{
  "num_hidden_layers": 18,
  "num_attention_heads": 3,
  "head_dim": 32,
  "vocab_size": 610,
  "init_std_up": 0.0267,
  "init_std_down": 0.00445,
  "beta1": 0.95,
  "warmup_steps": 118,
  "max_steps": 7491
}
Each number is 500 + 40 x the weight over its row's rms, rounded and kept within 0 to 999. Layers, rows and columns count from 0. Numbers have three digits each. The size before them is the row's rms in percent of the matrix's.

# layer 15 MLP up, 512x192, rms 0.237, rows 361-432, columns 0-63
102:479434503508506594573527493531496528453467515485488502510487528462522486559502557539519491464601415395507461469497500491447444528541529560450523429493460506509440490473509532434366486485529449
101:491539486533492495462517472567418554514491471512417422550565529508503478574460487612573562493509464526530480514489487504447550466496520468522451458531504613511507532525529493573455536515521482
101:605567437528489441549519508494453542544469505511468476484541464571510480525421496509530513465518440511566516530588491508529483536502491460443520479538467491555564493504574542469527430471478564
098:526450556531484513479532497448538427526469446497464537524549442503484571461479573501524566496498541485431530464524538575501444518480503419513522468458464519559495543484501560481595502531470493
106:480501535493483478492567457391508529487493461501448492531579537463528509486464493472527562506488468479504501565497483453542508565471530495450496486513536521516453492532442454448533587489446518
097:512539513522454509458458421468560501469446489520546491448500540548498482515495514475450507437552524541506485458524489388475511469530553398450445489551518530528480536473505452515528503507500523
103:533505450498480504467512538452536477471517485461465526482547499475447534500439523486497442494534527511482525498423536542478438494469541506451477501580598523531502527500550525527566453487519448
106:560532566476488515539489446544537582511525471507542517507439441479530490488485463527405470517509508476559528515484508456511487473488493461448534567524502476458570565500521523483485483468557469
103:541469487532451473516494511463461513539516476457495515412568473492493510491479513580463521578507539522513548453429438542523446507511520418421485484520459427455500424506468564502571488530487512
104:483569548529545438573480506498503493507531579451491501472503514528483456479491524484448447475545506545425513490507465462461440432457485579499474463477459560479545525547509566472476507521514468
095:525546526484499461599555506547505477477474462444524514489461491523468522532438485547490436480554527499540483443456515446511509480572540485492482471515451460494528483471487439479499540507572532
098:546506561540505540506507558476482502521462498574491453557500584500546448450524548500524440512534450556532578495528464441496520584467532495469532522495507452495545443462479409488565441501521509
105:465536518437471440519528416534521477536530547497615542469496478563502506515502537486469464493478494502537525425504489493521500503537511579560477518545486536474440515393523617539509579461459505
104:505551564464561508505460449521502429471465543490520486555521492502580551532491439549429496501459471361475436439505512425496500464572481504557459498499480524477470506439483508466590593488464486
099:504523468492482539382522480515524503499458521511484409446571474421559480483463539538467546493486482500538574482500425424521537543489464524486429556512505513511564512519425439479510530514467469
099:613402504570478480500505392515566507463427419568552458448501522537496463535522475504505439561510509498462498535488532480527554475559519470476584483465555541406566542457518480488472535518541489
100:565544504484520487504507500537533529519494537477514503473520466528458460465448450468579527560559589463578517480500452482518510498467559527467500479457488451439482507561444557475507528588525426
103:582446451449523505460499566494579542563536484433550453514489484483530516555478423475417453499500512519430514501564511582512471540497448473452537502488456514519597484447522499486493467462499586
100:520493535496492471512497478468459504570532497487462480507468536548428437519487553548530512526442520513524524542540466534534539555443451479476451487452580520495550500509531450499529509569582469
109:527565483448470573457535491493416501510594495455511554506517468547464537488440516536517417516531497496515518492533593473477415559511501469496444463507488535490529486518516522460501464619501594
103:442526448483522559479514440477454451513508546494480472465582434472419488477488438473454410471459568518440479522543457467449499554551473510490477582541507532496552460498489535512530410493526503
099:468474559434515536549509570479487587511511486473531500527522433483446462535462451474439533507551545494527434498558506524428508473516560542541539486521482550574475569536587493524469509477514554
100:507439529498528496519515460549504508492540536535436523547516528583477503514506578506433493550470458447500531535425475412466485419461497563519459537500513515503462603404488492530545470509492578
094:519449511493483545548473473576435506441509529543461534508577506530449518470478501427433547471589468524468477532544551468516508493451444666532528485496508498497487458442507519556505531473470535
099:500575540507525497511494504483468505572503474499570518458487471479487468526479487495482504532441609510477558524428484544449470439572480482520495548478487520473517516484501543519499525481553526
098:417523477575475556514511497542501538526437517544496444516431518582536472494475522436463440449465433463508537464539503512461512473460494522498520469477490500487493465482549542461487454549482416
100:536493525484496553488558554511429529504492473490523476500476460491406470546510510515469494500478487473473525427510505485470514498502535436493525488617480533491520549535433501482525508507477509
099:548468525489419490604455528496500478464499539487508451546483474556485519493605428534533429465568459540553552513506597516488537442584548520435475438492493531416534455529546496432453477439494578
102:487538496487540467513545473476441556586542554461508519566542448463543574466515550498540448511507417430493497467542476451461511473494449515489510478531527528466494484495463528487493453559523538
110:498492549464483529439510475459495479485449519545502454513572434412531484467531596503488571531507525502494425526472518528487508494515519598545475508456435563483394496469584549496497476592507468
100:506468548539510501444554514483489505485442544481523481520408508473455511543488402536534506453511516483604457464438449551463500530446522487435609482508528506530455521501525509464428537534585478
098:516477518508487541481482459483453588557503571521547517504495484471549466504513448438488480562461513484522484541513534474383485417468530568478527528458481504489523467522600514462456421434579473
108:512490514518505523514504534550539517513530575474539535490484478473552530527452532479504497537522445504499534544525462505467448467541542496498504513474446503502508572412482437412481471449469463
099:485481447481521524513621525435522483519529576524462499469561548452502592492483477473505571438491486545567460478528522498554528469420527440472430476511557515501523494535557464540522493465513496
108:528533440542493506480458499503560536495473460491474463510522512567467472523492510502506548500578451459499514566480485470434509467498485539552521489471450498500529532503456466470560516516436498
100:469554495571483549486481544552474461564471533450518499489506527464511413611514541563517505572505497519550521470501472531508488545437529500502507464475487497463513484528478471531520567528543474
108:503467589497490536394467590494533528467536471577511500562507564431544492485531490512517451507513510480550491448509485424459540470538474521426505474513504554524547491500510494502482442525498475
099:485535538519503512513475465519499525582475533504570473474490480487477565459529565516498446519540466507531500489423476530494451529527513544507457473468492376480462546541477503454508429550491527
092:481501477447429476461511512389494440535493486454510525478516472473538556520483567474501568488493452508548481545496559540505484570514465489523525492481514568469491515538552492473506468473538500
100:567526544600434496486544444457483497522474455493530481451522516482495491491446499475504553528470562548477472523377469500514484501520524507457513454504494470463509523529516442407529532517512465
101:448476492535587478563474531512464537454509532461486480497487488524493496536506540507561446505538568442516504453512441482478519486462508474500468566492562410466539468528475475585502516520554439
101:511478563459540523578538465471469553430556545511528547496501533441450546426515435488496491418556486491496529466487476499489513460573490588442494531501572461476442479529562536406508546486495559
090:492444528489473472489449578536469468479478458510425516532495533519462550407544482484511531408524474411492481429511422494526486488568479446472545451498526580494446536482505548490464445446496479
097:549491445529509562456504518454435512499479497554481481457479500411590474497479393499469558500526504502537432505486402477543447529504523461518485512513498462513491496407539533507424540448432508
094:433536493553501556518518478560556464514409485485432499524450483458542477525505446466442502480513493550507476499486564386451510460444410494464465488513460475439532465494571497531480521521513487
100:465494484560525550506496529521466495458472540525478470447472464544521430476434531491549475467503531491548491490501510469513573495542603492453534455501500551472414520471498559489477459490517509
093:501448512464523454515508572533494497400550487508499487491431453486516426585495448503487496353469556530511488481474455506437497501520467536499533514545517479468506557503546604519473560488517433
102:473504563484571488504512570543571521533551531451549522510550535491453524459519505536566468562498489568511573478554457435519442556548491470547535541510536517488462510454509520481537508465510483
100:581436484479426479515460491493458452488497530465474493484566478497528514481505499587529470548478482518524586453490519397494452466516486437570481474476523519526513460432555524511535507508536491
070:542466440461521565558440475531577533498518487489497490555431538572540530484470486458539533498502486555501535458496516509508520471519446473571463508513510500522470563545542415574468492490533531
093:449540488513483439469501464529477498520527434495510537516556381486477539503527565443561490589561536554532484486578494494574514460526459466413616441531503535495485479535543520500437486513501502
091:472515552521500500464443522517588512512553471470526482507452480524565484477533525442509484464537479463563512487499575426523495508473415495596560396471522547460448459494540564538522528521471483
093:587486531455468507481468442481610440494474399496426476482475538458499543430572485477514497504502513508527451522522463467554508481483484477488514526494542415536484383504445464488459536476524528
102:483469529478491526486450502560502500514545441537466503428474515522505535559568435487418534557518545542556491543569524500446525473521459468465535509462529543465488510530534542507478587523536535
107:500509505514463516531586419473549489463484509503535485445484549534517500558462572475532481495474528499609561508425516494518501575471546521496489533591457593555539487504506498510466482435474436
098:575482543510440525403481510510522537549457490537495515514534424495496464518536506560483536543519518488481521539579490555510504410405506509512453472494500512406521433516521489521576542481463571
102:446473499442462470554487555510534533486547418470555536576545471480507517458483539537539512479455477483504515528430458533529488460528549462528549500547539510548554507518485549464493536511476553
099:519409528459512515524560512487457418510521469582443509533497492459500516454491513607562574513466529501485450585553538574525461486498508482529533490499454459475500430521509507467473569449501530
104:541521579444519436505446441483469530576554516475476463515535501475407581503470489551499474478549427514539464529506459509460454437488505522487571520526416478527489505499474566509509521500494375
103:528460456422536520407488476431459560530461507451449524473554441539534518531493452455461505518507512443551500496512457567452453447504507504569542565523496467531548557451517516466459511455444480
107:460438512442499494523511501538581512393442465469480452491504579555495517488526519528451446502509450549547511501591508502522518466568480487499516539558432509537599533522498529476433506568520476
096:523505523518495544517441446439464505522492521532513471531597524469548522536481472491562540492548455523489488512402527485488460416532517525428479451491444453499522569482497427422482464589461469
095:582564522514535460568478582481506526494451525495539504504509511547508532467488535499482409531471461489521443491590540444573464598531543501443508547570505534598527540489491474540511438475516543
090:451515538513483466467468535521439474487478484503472577497503484533407502522493536524446506489455491462500474441435553526428492458520494516529556479476526497494496509555496499520580454554487456
099:519449441458483513443477507515477600513549438504486487484464404517532527543496503414515567467585471490598468518485450424454547486483502456450517534532468435496489574531495478492499494518487483
100:514463464446503503610548504457555483532563507509498517585595421435491497514519516483534549468482503494466446503484535506464481545462436502419526482509527512433534509530499497536499497462528541
102:548465481473495482493505458613496512484514488437471551504495505495538439481450571522548490456528472524503494552530360482485567530504521491572517560457476486495476532489468448474475469499431432
096:452537512464517400499534497457495439552555463524500516514440505421510467487520467490523500504407503516487583524453524443538528547464423471498423584523523473503468476473454448478478520471508532
097:467531499478499531513479481459505463577527445534419478497537532510539536451533521535539554430452454454499501515435493432477480580534495495545550519429457484511448541533463475532430561502515492
103:463522490545447430471492521441466484503547517477474551545510494451542518468561456574460463579437441419464474524491482537576461478523470515588474474436510452458491544471500475587478467435510507
101:395531603483480523548458452516464453475456513570486441496505517502581509471527514496539558488495523461504445443533558527552524488472429520411477484501490465587459533476509543520462480502518527
109:576487483442495478513487484505515507486441536494493469527468523512502548508453502468523520562561472440493478482513456490536478499492467541497510530488433486510459587430511534484491444535483482
# layer 15 MLP down (transposed), 512x192, rms 0.11, rows 361-431, columns 0-63
101:479442520537566483548537519492517514509485559480478498554503475457541442534488514549463475450508401498485499422508470461463496440573507528447537487510471520519499373536486520505428504536494493
107:500562554557515456535470460496565407535520490532551508501521547539447507500462530508559491449494545504495516471512565484468509577466505472520461473492500530485535481520453469456489531494526503
095:600444499488482486515463489472438496509511503505412523489487463527436557482509524524472499445486485619539516528523493508470438429533486508492494484530515461539589546476491471451490462495507414
099:512532527490528498464477463505494520496469477482515462519507451421482482511510563514462505524492530466550487514486465569455485472498503484415504504545471510474521489513485531511577507560450476
105:493501477427423528475535531490484464457470488544438452518505509450514505449515448500529467504495526517464469551446557435495457520452484478529524521476567504556515455555601573505540563526518505
094:470518571568514480498547543486534515496527589484527499514517527421580551524498544557503452537525451434474467404514517421503553423538514429496490402512439511500483481447463484544521551473528528
102:505443491552572504447563442509557491475538440420503478455479541447501607482484441491415490548446454560489492495512493553509556533535477517483434526506540496516438503537411462551453519478454492
101:512446543485497488502510418501547538495517499444441500505483520536482517521435513562546512529562466533485514495615534541630503532468488495402519467441507533502453539475539530492448480448501470
104:475513470449581480529534529508477409477534497442511512528572471568532577446513493471548482474515491532556536529509518522494465452458491543557529426546450490467464491540432522519514441517511452
103:522496530486495460498405546457471536536516478490547477513448595477579543502519435463515486465511524498469448496475556525454489457475540531498491499358475529480583507532477499559485471436478482
096:539493502465494586525525458480557496490485535512508454462599530537475528427501533482495535514490558477400506535478479521444580559458434531472555510490459582534525523568481514514510390520460468
098:501525517452522531519441411548513568560566548380475449480554458589505553434440428497455503525535507467475485505526528497495523541465536505520498555480431535522516487545476568457500508604495605
101:542535527499514576512507445549517414532595557569552449552547514588469514581478535538455541482527487470463534529438549523481461514443490547448523492526468558442468484407502537461512481455480513
102:396588509423504474551566510521517552407485556463437475472498507538541532526463459485513512463518510563535484492531473584497515564466498488579417513523451551546468451484534484528447495514509495
100:426515482583460524521523511540512480527497508608500486467524448441403477467549505463491486441509505539419474441423508517442600485477547585498460438527552467508454521527483473443464524454454511
102:452454503541522481495505476536467484475569516442477525482421492474599504518503541522543483459482505515438528452440509495491530492455547530558478463531466434526494466459488491414480485501477496
103:548540480453501538473493510484441474514485510473495540542439471602482444519511457477503511455562507461499542471487494521484447491503493499421523512471509471533482485534545555453480559560488485
098:485517405502473506520475624518509584509435438535516509543525569462492454516385513519495465498454458476538453522402482557507535486534498528486427477483532521548570588499510505433472462509546446
101:531562452472488526548496490547445516430431466575503503525467494526575460462521452554442495486500593482548481510510454494461512536508541539525538515484516444495553569562466525476498467537504534
100:516475505427523527445545438531531506510504494560496486498524486527531590533527448496520523465520532540547486466472481453439542466445527567513474518538497573548492409461408546502561538455461445
105:524486502551498509553509523444578417484421517521534519531488507474441564482516459527474477518473526489439473470483480469526480439517528474531428445517490519489521495485497480474501468539523445
097:508520488497549501477373495459526469470530534514499525502517596522508549521565527485530431481506516500484500473435451521518471512478522441496482525482566528519506448586403521544530544436576465
098:620486547505543422480486476521464494478478468559480537485459527500492539469414425531528473585418480477483473499510550488506539541452501472544536528516487453555546501550442491466428457546397497
095:490559488611499509541465517468452538495475536488442533501450445477548422486439495443498474480463465468541514559522494465533518507593531504471446436535496506530511493507588423516434467532499437
096:521523497484451560490528531544469529412559419461478493551447553494520511475583492492487510524469480531507574482492482556464511477558511525486523528478479481480423441510475546507471503516552476
097:443514496513510451563480448502422441572509549474534515527551449444519517477457504559588473486518521409513502552518644481542489507562497449515480511462537520472581494430512483546524469470448498
101:458548498456537553458499497485543427441519541520531457547499514477510578507431549493433513557490441432523465525435465473545464489562532461464516570498435550575470497481571553401461481446497514
102:517491459481575492420486513557514485565544527516551506521519522483451538506481500459519491493496472473467447512549508552482450531527512506497444529559500500525515553485497434453510480456476520
101:456471472566536479448581448527442519492466484548528476490516484520514472451534497546536487469496540523553543449480493536453517515508472559501518497525509523470495552546518604490448480528533539
106:410487548553496530475459543502453496563492439510496513522481548503525471457535539491552469479501497507509513579514516455511450449505539526432493505522450508509498551539427451482540498555515478
104:527456579514488527429473487538441494531505426529603510498459489535512462531481515518508496491466479440441470582480497474536531541490446465482488448478488565470464500497483484552437492402504459
095:494441450509525481491471489512529425517539494482447486452495560592489563485501535548536516451515522485508532484562442512609520462469541441483463448499490504476611488520507498463544494503470501
110:538552455475476487520548486537506504544562502428505406508573526566537499499519448522493429553521438453530455572495555414498521498537446497472508493473540503418510557505464509486528554502514492
099:543495512515483484493491519517529481467579554476496466457471445458551430541528477447535503497508524453541480503511473434474502534471525510503490557503462431513534480470489483520465506494517492
104:501517430561490541508548486521471488533429511530551508528479528570408537489518484447448499497513457480493548529458453481512554529504497479584493404576536454525456466534513454373471530444505495
104:500551470530502475528464556385517513497536536518498499490565581450483509473496526520448498529477576496471445503530535471501498500575459494493432483515526532468522526455528564446541475466567506
108:478533509431510505510551529503356464516582464477477535527463548477512485474505518552473457486598595483519502469508502477511518533484518513514452446542516503530526568432454486559482498453522476
096:470457497567535495531488611451525535567480517537490497495420504498443446411532456523557460522518445550400490490463524503465413447480495469487511487424494503568546474476458539521474538521525497
095:436504462570561587509539586516541485515508555596555496470487522507456523553529489505528509483454488511369520450484540470551509437489535512446473491501538553590524553517475465442525509573464538
105:494537511508523505537420520468522486524535564432462527504593464526523514574541474565455450493495504421504511529550470526472487425435463488529480546493522500474445538450413517464476541525545541
099:548491518500466485492439610471537474482524502522479472621430496473527527479524535459426457492489516502543444559511509503472473488489455530526548493469480487484493474447536478523574432471572522
100:565494573584501485544499505472478513510474519507527496495481522485441527430512481553516459457476471578510517567521491535494495449550516520518455558402490498512462537557448569470511571525423538
094:515538580461567538517477443571499532552573560447540480507440469484412519524529457506423528527528442604452502432515502555460505546442455458482507551448519460459510550501528544486489468523471589
101:498461490557519450501494553513469485523548508541473544424469496490550532502470460462466475456400501453470546552479529454449537449542482477498586482453519544534472412496464490566551537515507505
097:518571530488558464455493530461516575495574465454540458469459449522487477489519546430472480487449545569497461578453458505536481555428484477535464523474530545521524473475544551538479506531538504
111:404512465510498466533426519497491471478566493511560531470472479586444395468546499475532488491471534482471557476501470456541429535477505498537478533454543505482532497451539466474465565476522442
098:489514496561489469468463513555527465435508454528471516538519477445513581529501471529493440521455502529491435529467483417560437459480533557494447558489472442463466526490535566513580522476496503
099:567514486568450458469497470567514505443565520462492464591397455528496524516477501582542525523465472444565558512521504523531550473468516404446517504438521464474488498549500524468525489442542446
100:480546492486511419543439519582468534510524474472472541543513454464499515430519479448521509470528483488473489485550537404554537480519519457544448518413541489512540502492436430512502542481505478
079:519488563464500483529568464477529464533508532536502504443504409467470438538543493484436508488493540445560496441507555533511544471500594510484496491524530549505523521449496510428536440426427523
097:410539430492465457461553511474502451549477531528511488541483481528467468534506543541531494483375557478500555490480480509457532548479496539420544509504496575535514433467416523491457473595462476
094:517503524416456481520409466564520508553556465504494549478551506525480444495484465486412510451456508544507480509487531465462462522436495544488510442506500496470532494495484492499559490528488487
098:488510525498511518521487532510515467501495507598466437425463498548459467495460532515523529530499526471473421483531465507494511558522550483452485481502509534494527419480465553455476537491474563
102:538509419581475494513498553470464488526446503541471512483507457432479490481508444546503500480467434538557468453511405519485535528468575516492482500545524467571546486571538512548543524537499490
106:480507493464522458476583468412478517465479500469522530524457491465528485543501528456478502517567476468541524458578509522467482546548521520466492435554488491521548514487550477466545496510430512
097:434526487510478474490465555541454475414576454461529541516500509508498558520513541514500471487458475460532524557472550516557460482498544480466532491467492478466476492497502397445574519549529484
099:470517498390436475426522485518482517530523513490534508467545545507518489465475451460548518498494514471527530504467528564496546513512506478506455487513501512505452513517507550464455591519511515
099:513477504553508493501530437481542528454486488568587366464487540492538525458563474470570400572437559539567495507534472482475482399502476472552510574509484498493410510471485549514497419448489522
101:511449492604475518527495592461453459486475519479463541595479513510532441500436498541535483469500492526407488488487549495484460535535500567548502402504532572436527432489493473500477549494477570
096:519561504460480476525476506476473486563482532470558488464564482523459507456516536476478431496557460430480471457446513519504531435467467579541497566518463451512472465490544532421506582462455506
108:531547491511572587531449486502461549498447482515552535475502454489438467492530509493523542522497638551458559484525492535404491527475488472539555549525503527490435459482542551479520490514533485
096:526501562510453537504530568535493516508547473527562548498521576448462451514490561474541474489504492491495423473529541527503460506555529546435551569443506512474537573515558569471479481510572476
094:475538574505513448484587556529489469541541506524463556545494487491484484535512491500490549473471568468557542489503505541470546537507523531505536520459564543528381451457545521508486518507501514
095:522507494578529494478533603512472486487533475500584503522525539470577487496487494485548528523442522584527492570450537507540505524527511433511497582459498590511456463524462451476521516476561528
107:449469496500543573494507562499510405500545534531520547548503483525527500506510578461475517502498453470452534542525553509548546469488437474536522570487510521552478538583517456530597486600481554
106:490540491519502502505458515514518560498550471539457480581504506498477554482509526501549478474503565553488487483535492502526531553531526483505589581508497522435577463501497448458489407569497479
104:544497464476502539536531523539504522513532529461568490494530496534489523470537438533556531570470478536490533476590519448590537461474449549460540467499513494475384496592545575549418517473511606
097:549520476515439513523552503474483529491490482481481441553504497534487492528503509479565434530478411533413506521490536542470496459519496547504513462507486485454506477518539522520396530490436529
097:501579481557508488558446552416458464454450535443489474546516472472480525494510485494499460513519526500508500494498441525486508484523552554483488453505506471572538540497573502489583515557543494
110:480489543538459556492484536503474470499508508515556523508469537479474514490512560537451509476500509521552526516518498507540450483546452491534526476469489505565495469508554498447437504505515504
102:400510512497561458426504584489483485485482545465522459492547485508515474537439514542452457559513515452412407514486482484523451483456498500478532464572490498460479520473480487528532482473470428
# layer 15 MLP gate, 512x192, rms 0.219, rows 362-432, columns 0-63
107:504552487536515458508470503517482539559519529493454487517543478512521536531491576508546557509501450505514490440515621499482457472486507472488499555529494516438453453531450477539437576471455439
099:478517471520465473487462447413450583517441479492473467530592525569472497518491480527493544385550485502517518548506473497463518440532476480456461474527476437537535520493534552486508550536450516
103:515432454492538531549487465483519533487527487429576483462532480480475477601524505569470496484539445512440516506465489520495512499526477574454541456504517515432502449466476457553561501425479518
107:475416518500481463477457620486468524483487450509530514553497532489490441541523502483573523510477510476497532503487525456473515438423484493457509492520586524466515471464536422530541566543455549
102:529519524486499562454536510582466538537494492467598482512507534526534528536500459529514535465553410521503479465478445510529552481420521518456536459557505509471563517543508503568571489528568484
103:483463456546463568523465466454579552522562422496460519508513545499439571507461501539468445547466457482452512477538532567547502495464556458470460508484501548482513494453454425549497481410428524
104:501517526511574515444507574494485508537540519599586496539462490509524469521511513515499451504477511511536503520485509508465486490492475507483564456461515553495450556463494503528489513490468463
101:468487523529483488502504492494490455502478439534464471458415561512556530484543485485472508425499540383525486447453493491537545511471515532519486526544495549509497530473457494481501542503543501
105:542505526482525502509526522495488493501553609500523472509436489536504469494436412531520494453421524548506494587464483474498414461520514459508460509542570491497485522557546505497495519569648540
092:496538506519488518420485468529498436514446502466541569524526474434476502550471477489543518588431462460515594554463488491504520480510504527483497500535521514500509504472438488496469474453431517
098:497551554499514497470503511515471538499413549515518567499556496527495491469522436522516513476462497510477531465569490518492506515522508526537510516465449566470468509466471488439469510547477462
105:488559504473481554528471598551502604466537485551514536541474466432493456427492513539514495534494494500506498458486428488499512475515463516522502523461446405529520463459440408490525556441510545
105:458504471500465486502529512594497540527484504461539474500494461472491513532477503458503477380484538499522490529500504553446506441474452515591542472531478466494463503513492490474559455494476390
100:478506507488478556491471440496580551499578499513507533467518566555535429487496463467550403552519506544494476588552542552473518561533529442513567446471436507447531565464539544500528417557586472
099:454458433553446536491470552504535458510407521448483413513540498476593537443521546487523518475566513522482559547521505521508416437476514508494548493503477471434440462553475524549478447467455456
100:464482462487459551457444502494542466464518511522504522497517536435501526511511480466478466457454437485486523517502482477424497517416452540510465537547447509526502469520496445550498436471424485
099:522403545558511486503416474495570501498469542507505435507470474558481545608492500517508508427488534510402487446526574466502556509511459496526551509423485496569497465489490457537502518531554527
099:595515571514485498534463528453475499492515460475494470546541525569498533449522539455539501481479498525510520458650515504531520511454519529483546529468516460455555495549521463485480539526586438
092:537538519512533506447511521492410553508531482469509473462520451449470461563513590516553495501504507517466401478504541469531525517440479505454461496562455508558439517535528439470512498544494574
099:490459410515540519490439434538530446540533434486397452555482506502584488502540509521475482437526505501501525540454449484540550432518529506511469520441477492515461500527471495537526482517469459
105:547432436516549478565480567543495441424447520574544509463441537520552509487523519483504513495477512461460460468490455451451486514486467555452501478548471530504458513396508489513470482497498549
101:514465539542570413507444479473422495500496460482465464480458526540484487582561516467516472577529474541447508534435403446480466478500500563475483573515471436497474431578466499553487532515485485
089:499489548554558544476439502471521508523496485487488422449487459435494462557510569508520528489474519509570435498510520487516591478435496470492535486512565472547562456525457509447620502495519541
097:487529507523448481548494477456465535475543487438469490514435492568561522467429522536499593446574520465468540526520457544506468464486466535425517472461514507510491468542588519559477535479482501
101:454495451478560551381498489486475505554614453470477461523445481473477454542496569454460526504556449540555468559579489515479517522431542503447473542518473514526534480527486478500450431478472491
102:472458555543515503461514463554532467544557468514518581494559511421455480530493520490555437454448534516502437490505493630510526499553460462539502504510540491528537493553471513590437495521534462
100:535532434459461542556483546511509471521470546496426465575532475501578540498618481492559550545580524428514529471514512500459475530515497466520454523515484464434430541429526482528472472515581448
102:495473520495466563497542470520462538493429514512481521466504588479532491557552558470431537432527493527556507491523530536538519523549470453537498499497472492492494493498537501448530437451499489
099:452482436481497506466432541509502549499479473472529509555509580443481500530504514498453509479535536523466517497436552468484508458505473554499472519507506478460579527470535530529549399448462506
100:492531432441490533556457449454531491479520571482421500389479454455476508503460514518511512491502518449427505516485525512498489480489504526515493565455479536505513394449587495480489538487443424
096:531503451496486555429510562459503448544425482507445543475526510551494421469453447514539484470515549563426500527593490574538451473506484552527527516475512524433462479456475459510484492501436542
105:457487475533539490512532555494551510464490481503493551499560469492577465517475523478499458447484518508522521473426511509556545511572425548430552503534466493460505526491464518475584480575494527
104:521548541524528493538543493483502603420568472500445536505432500531509536464574568455507473479562535488464604482550484519483558512557497505490500414450531512476482489436488513488517465480561533
098:505553531466506495443520499535491491592474514544558497456519558473508510408561551473483491558475449536467504554499400439506498502494490506467491473556524503436502535485486457495511543516511554
098:418434531529491528480514553513520468513566487476487453544497536420479541499540554504492531482596508478433539460439445483540550517507511485495420546539515466495447498485466530424465413514525496
102:530481504516449531499471460479479543602499473533452445530583524466518575505521484501552478475595457514434554492503512546497479481509485505515549513387542543492501566493486429469440442475534519
100:554402560504481413474521455489486503514422495500456523461487424468518435469507470406518551469423482515573553491513523488527489436493462518518506531423491477514591542494469481476502479481467528
095:475509477445490494519505500525467499441482500585527565490529513466433486408547560475463474440470425491462479436494521475578429526513470418482446513571511539465557521533378526429516513512476544
103:528511520547438515511462486447465473486447524393499477503519477483549469532515571447482499513451506480448543523432407510582443530439489524499564513490546445473506577524447476487510493584522519
095:540497494547453549548477585518496499509508466472569443582482510575528480471458462526546515498520543506552516515471551445521614522477520488465504504559480438481469580522498524507494502513448479
099:493495511511499533531512514475449461502430532523540554427570522495472500410463475477510425571513458467584519516528499475482503584539500522504487499491517478427531507494490563534487515506584559
093:447507550600549553539470530480403480472504421583424492561483589517543492453438472517480547463562534504538471458455531452489547518507473480487518498522504555457552498492455540548509572450494500
096:482552443527496547515566509534480519504587479466511440512456494488507515549474523501485597534508550533502513502559477531424503514457504488509567518538459463512475499572442502476505479497470563
095:428536482566450528478478562458507442511491525479486467525560488490516455517481523538484582584522508538535437517488531430542515479490464521473521418489539508532490459492532526494567567514523470
097:448520469483508486548402452438453505443574535546466490598487437529521470435543466528512510512571534531502434497513476472484532496578563555521478498457415493555444511489497495533449481512526489
099:486416395548529555489557575406552417499460501501486515517452513514484483474490541466541446442495470518517451426462506498420479483633511491436567522449510517535549467463487488490478543476512473
098:488526555501507533460393541539500530456519487485517462550559484490490486520516482447509567499533460561501524507476577485658538501435439497480507521520532464508526424496522447505548579427442489
096:436467439463479487524501474519522475514542481465498518510508508504551482573531477537508480497495465547485500458541474501479470431536516426562468522513494528550474508488500466488501479462414491
071:533485559497525485492554531494500469566552552575575471389481469516536491469505529492523552526469460442532489470521456557457559489495491561451458507469550487427508522387473501475504493492444534
100:520540432431561552550528527484504410482445455442535507486519529491409588488449546477553489486498562458498540523505527472421467485490578489391465495467424516515512557539444495430509494479475535
097:532560516374511539457570467435593445468463479452527504523549500528515606446461515496509497491524510488471501494506431545570501549521509509499477572547501490482502490494527412537490518488501486
100:518491498499463511502507561448448456454430528535485437519531510390534465489482493506438483450519559446520522506511460531517506566527476468490535477484516522503520435484433475434506497481458435
104:524440481516548486517503494446424493478533480564478449492522479499513523542498549412500578520473488522543497518504564497484495506521501546480543520530543486594500529451526453627495526455478515
100:551530478447500393473477537445489483480478490497487508539582499472495570470490468469566533484564461481506537453445509470533507429536477440446458525477560475468463533512565479466562453591460546
101:477504515527508536497533449506458516556501428548542473476519472506414528493500496468460527464555515509409549488535473486497546482546482476524512522541518513485448490520473522522448504537513583
102:502515528417526435479513563577444498521484463528552480510568480515479508477472536511517483499562445578511475513555486489498426499437521482507499446557483511507476543570472505462513501535499461
097:501521586543486531571438509544520583575452466553532515468462543467554504488469492415515380497496531477500513415472537469498468471455538511508532528497553518549559528505519581513515490532497502
103:517512504418495513503529531516477542512472415483497446495517448544514480475546510539531530384497579528409551455513463440472459455525486507443523531535466519552501556455495494495502496533472443
104:490490449482501418580499519433418513455481482499547522525398495526557519471482459447586517498489548523506466455524536467456509546515460466413536463530562537513502461477516546527539528509432443
103:485488461503494512586504495516522459405531491499549585521505582428422516515529546574557529503520526509501468448517470481610532511480554376488465516527505546501472472468522456567476520532501498
096:458558496503508472547473518541521515504551547503510473531460538520521515585504501541466502484515546472545526538541494595478519523419545475521539500495489513495466560543442535512512478505533534
096:476609548501461433551509483520512477450475540470512447499554544587483542463529520544460501503471599435436530480548471456511455555467467562556498548491522483562465560481462515504474437526414520
098:487456556555483536434438524491527461466528491544492483510487529464480542513512525471409462441499470473486500449527466507473529493464504480399505486481480454565560443487514537476495488512495537
103:463509549572520512497521479505471484564565491554540553494476524457551516435586536445452450489465497478467561514478487491486496539545447502432474500544484451442557509491486446501455501502500526
101:526496487508448478599478526485503558497476461449528452497453428538467478505538476523542516458497515458533499487536433460493429451424479468490484490479517441474448552572510503513533538421492452
106:467457470522427422521496484515542451497530492488629540508494540495435536456503508463519515546497516507479507498545525408537472468481481564439446480573626548454460499542483500561519530489546485
097:509536535527471552497558426444478515491509540436460485547539515426491446494513527508529415498513508515459430530478496499495480562479404425472429517530477540426458504498439434494530538518464529
099:514524513488454521485532458482539472503455457499419517483524506491477530479518533479516607483522473487552471471547514551403451562573516500591451483507514485531459533443521555544509428532499477
105:533513504549485511577504460464578520555476450463432513546505517514495449420570475535499538504532498524486551474473546462522519582493462456500485511442547528579534513508395471501547505479427443
107:443518556531469484519496473465511490503507553549466527491593519537518482527530542462484493425499484479475493535471478490503495508539484554507476486506531460493494539445433486574520497464581490
101:479477406480466492531481483453508441423456425440540520465540489432453505536488502482536441466535456578422502507592464536582579500503516484495488523495512502463497470447509514593551466519476526